config.yaml
n_kv_head: 1
activation: "quick_gelu"
norm: "layernorm"
norm_eps: 1e-05
rope_base: 10000.0
bias: "none"
tie_embeddings: true
init_std_up: 0.0748
init_std_down: 0.0
warmup_steps: 200
schedule: "wsd"
decay_fraction: 0.9
train_tokens: 114200000
Each number is 50 + 12 x the weight over its row's rms, rounded and kept within 0 to 99. Layers, rows and columns count from 0. The size before them is the row's rms in percent of the matrix's.

# layer 9 MLP up, 256x64, rms 0.313, rows 31-41, columns 0-63
099:49 66 52 67 76 50 53 62 36 30 36 31 47 58 46 55 49 43 52 44 71 44 47 61 61 46 51 52 62 53 43 36 65 34 65 37 47 43 67 49 59 60 44 38 56 53 52 64 48 49 68 73 27 39 33 28 57 51 24 55 38 50 44 67
104:56 60 55 42 45 40 45 42 70 59 56 37 55 50 38 55 40 57 40 66 63 26 48 50 33 56 38 55 51 44 56 80 71 69 48 52 41 52 34 65 24 49 46 50 81 55 68 42 41 33 43 63 52 57 35 50 37 38 35 66 51 52 37 45
094:59 40 48 50 54 40 39 42 52 50 30 40 61 43 30 42 44 52 61 46 49 44 53 41 41 63 62 57 53 53 37 61 52 57 83 40 62 53 40 61 38 45 46 56 16 72 55 86 48 37 49 60 55 35 44 64 52 62 46 53 49 50 28 68
095:45 26 61 64 51 60 25 52 54 71 37 66 46 39 52 60 45 22 63 58 48 71 62 25 47 47 45 71 43 50 46 59 34 60 45 61 54 41 57 46 46 32 58 38 52 62 26 56 44 49 60 65 43 45 38 35 66 51 50 65 58 53 46 41
097:58 36 64 67 59 52 44 58 33 47 51 44 64 36 56 67 50 51 49 61 60 57 59 52 39 62 38 67 43 39 30 43 43 53 59 34 47 47 52 47 42 84 49 47 28 55 28 51 73 61 63 29 29 51 62 37 66 39 39 59 52 59 53 38
112:61 68 30 56 54 56 51 45 61 26 43 35 42 44 53 53 61 46 54 50 35 41 75 53 51 42 64 38 45 58 61 36 44 50 62 77 55 37 59 69 48 31 39 39 55 29 47 38 57 53 74 56 27 60 45 52 70 31 52 64 56 48 44 60
110:65 68 40 56 42 46 56 32 50 44 50 68 65 63 48 62 48 42 33 53 41 52 58 54 51 50 49 32 71 39 47 37 57 70 51 69 46 66 51 58 41 54 39 51 53 61 34 39 62 30 54 29 67 28 65 44 39 38 50 21 70 49 61 40
088:68 32 45 61 44 68 42 76 23 59 63 40 47 41 64 39 38 51 57 46 26 45 48 53 50 41 53 33 66 51 51 30 39 33 56 44 72 49 58 53 57 29 44 63 62 66 47 32 57 47 55 44 65 49 69 40 30 66 56 52 51 61 50 50
072:49 45 44 58 59 45 44 59 53 39 52 45 75 40 66 60 50 34 41 48 49 28 55 24 80 74 50 55 52 57 47 41 56 47 66 59 53 47 66 32 55 43 45 61 49 38 65 50 40 22 68 36 71 32 33 50 46 42 48 59 50 63 53 47
090:67 42 31 36 25 68 56 50 52 54 43 32 41 51 57 51 47 43 49 53 48 43 61 47 56 29 58 47 45 52 59 66 27 72 67 39 60 69 40 65 55 45 49 55 28 56 47 64 54 30 51 73 38 52 46 63 42 71 44 59 47 65 63 31
090:42 67 47 52 51 38 56 34 61 46 31 41 57 62 47 57 27 43 56 54 28 56 36 55 30 61 53 27 32 42 73 51 56 46 70 73 63 59 74 52 60 51 46 59 53 33 48 44 60 51 63 34 31 51 57 51 66 41 40 57 34 56 65 50
# layer 9 MLP down (transposed), 256x64, rms 0.293, rows 31-41, columns 0-63
097:44 37 33 45 20 49 60 42 66 72 71 52 60 56 49 37 56 63 70 42 27 66 40 38 29 53 66 69 38 57 35 58 54 55 50 60 60 58 36 52 47 61 51 54 39 33 55 43 43 53 53 46 62 63 44 53 48 37 67 25 56 49 37 50
111:52 47 37 51 62 50 52 49 34 43 45 50 42 48 44 55 78 50 55 44 60 64 47 60 69 15 56 57 41 44 47 30 26 44 71 46 40 61 62 46 57 53 40 41 46 45 59 68 73 46 54 54 65 39 71 35 57 53 67 38 26 38 50 53
094:54 26 51 42 52 44 54 42 56 64 68 61 49 59 54 55 61 58 55 48 61 29 52 50 73 49 43 30 37 47 58 57 50 30 39 53 54 47 63 69 59 48 37 41 63 43 44 27 74 75 40 48 45 75 31 42 50 48 55 50 34 55 48 23
103:53 26 64 53 64 57 27 56 55 52 53 58 11 54 41 38 35 58 53 61 50 51 45 40 38 58 42 68 44 38 62 59 44 53 49 81 64 45 52 39 55 52 41 42 62 60 29 59 55 75 52 38 45 37 40 72 45 57 41 45 50 46 56 65
092:60 41 42 20 57 47 42 33 46 57 50 46 43 57 67 34 45 43 82 51 50 65 42 57 28 43 53 47 62 61 52 59 76 54 42 61 42 49 59 60 37 29 40 47 53 27 48 47 41 48 44 51 63 43 37 77 61 58 59 66 54 63 45 37
095:45 58 35 56 47 48 58 44 44 49 41 56 60 48 61 45 53 42 57 75 59 59 40 57 58 66 42 48 38 51 37 58 57 40 65 34 43 43 31 36 74 64 62 46 55 60 35 76 45 66 18 62 29 44 38 53 41 65 69 39 62 40 44 38
117:52 45 47 52 52 54 50 41 31 58 53 45 46 78 79 50 46 39 68 53 55 38 33 53 29 48 53 47 43 42 64 59 44 46 47 49 54 36 24 42 78 46 59 62 34 61 65 40 45 55 82 53 19 52 43 44 42 58 55 47 50 59 57 51
102:56 54 43 65 41 40 65 37 67 30 51 34 28 44 68 37 56 44 62 27 45 34 52 62 48 59 48 65 35 54 61 47 42 48 66 27 49 54 39 29 42 66 63 35 36 46 51 60 43 44 56 79 50 50 68 60 55 56 51 69 40 50 57 56
074:74 50 70 42 50 47 52 34 29 48 40 50 41 48 42 61 56 72 56 32 63 61 33 46 52 50 36 40 54 52 67 72 35 65 37 48 58 60 53 52 61 45 60 13 51 47 54 37 48 67 49 55 43 43 37 33 52 77 39 59 49 47 40 56
100:48 41 60 61 64 33 48 55 32 49 72 48 56 63 40 38 62 39 44 57 40 47 39 37 45 53 30 52 63 40 53 32 50 55 51 61 49 31 47 45 87 60 53 43 54 74 26 56 51 40 62 34 48 55 54 47 38 51 46 67 69 49 74 37
091:57 45 48 51 55 22 20 62 59 47 60 57 56 46 55 47 54 33 57 69 62 59 65 53 48 47 57 47 55 39 57 61 53 37 27 42 51 61 38 49 52 28 29 38 36 45 63 60 57 61 43 33 40 60 50 51 63 86 60 38 51 59 31 52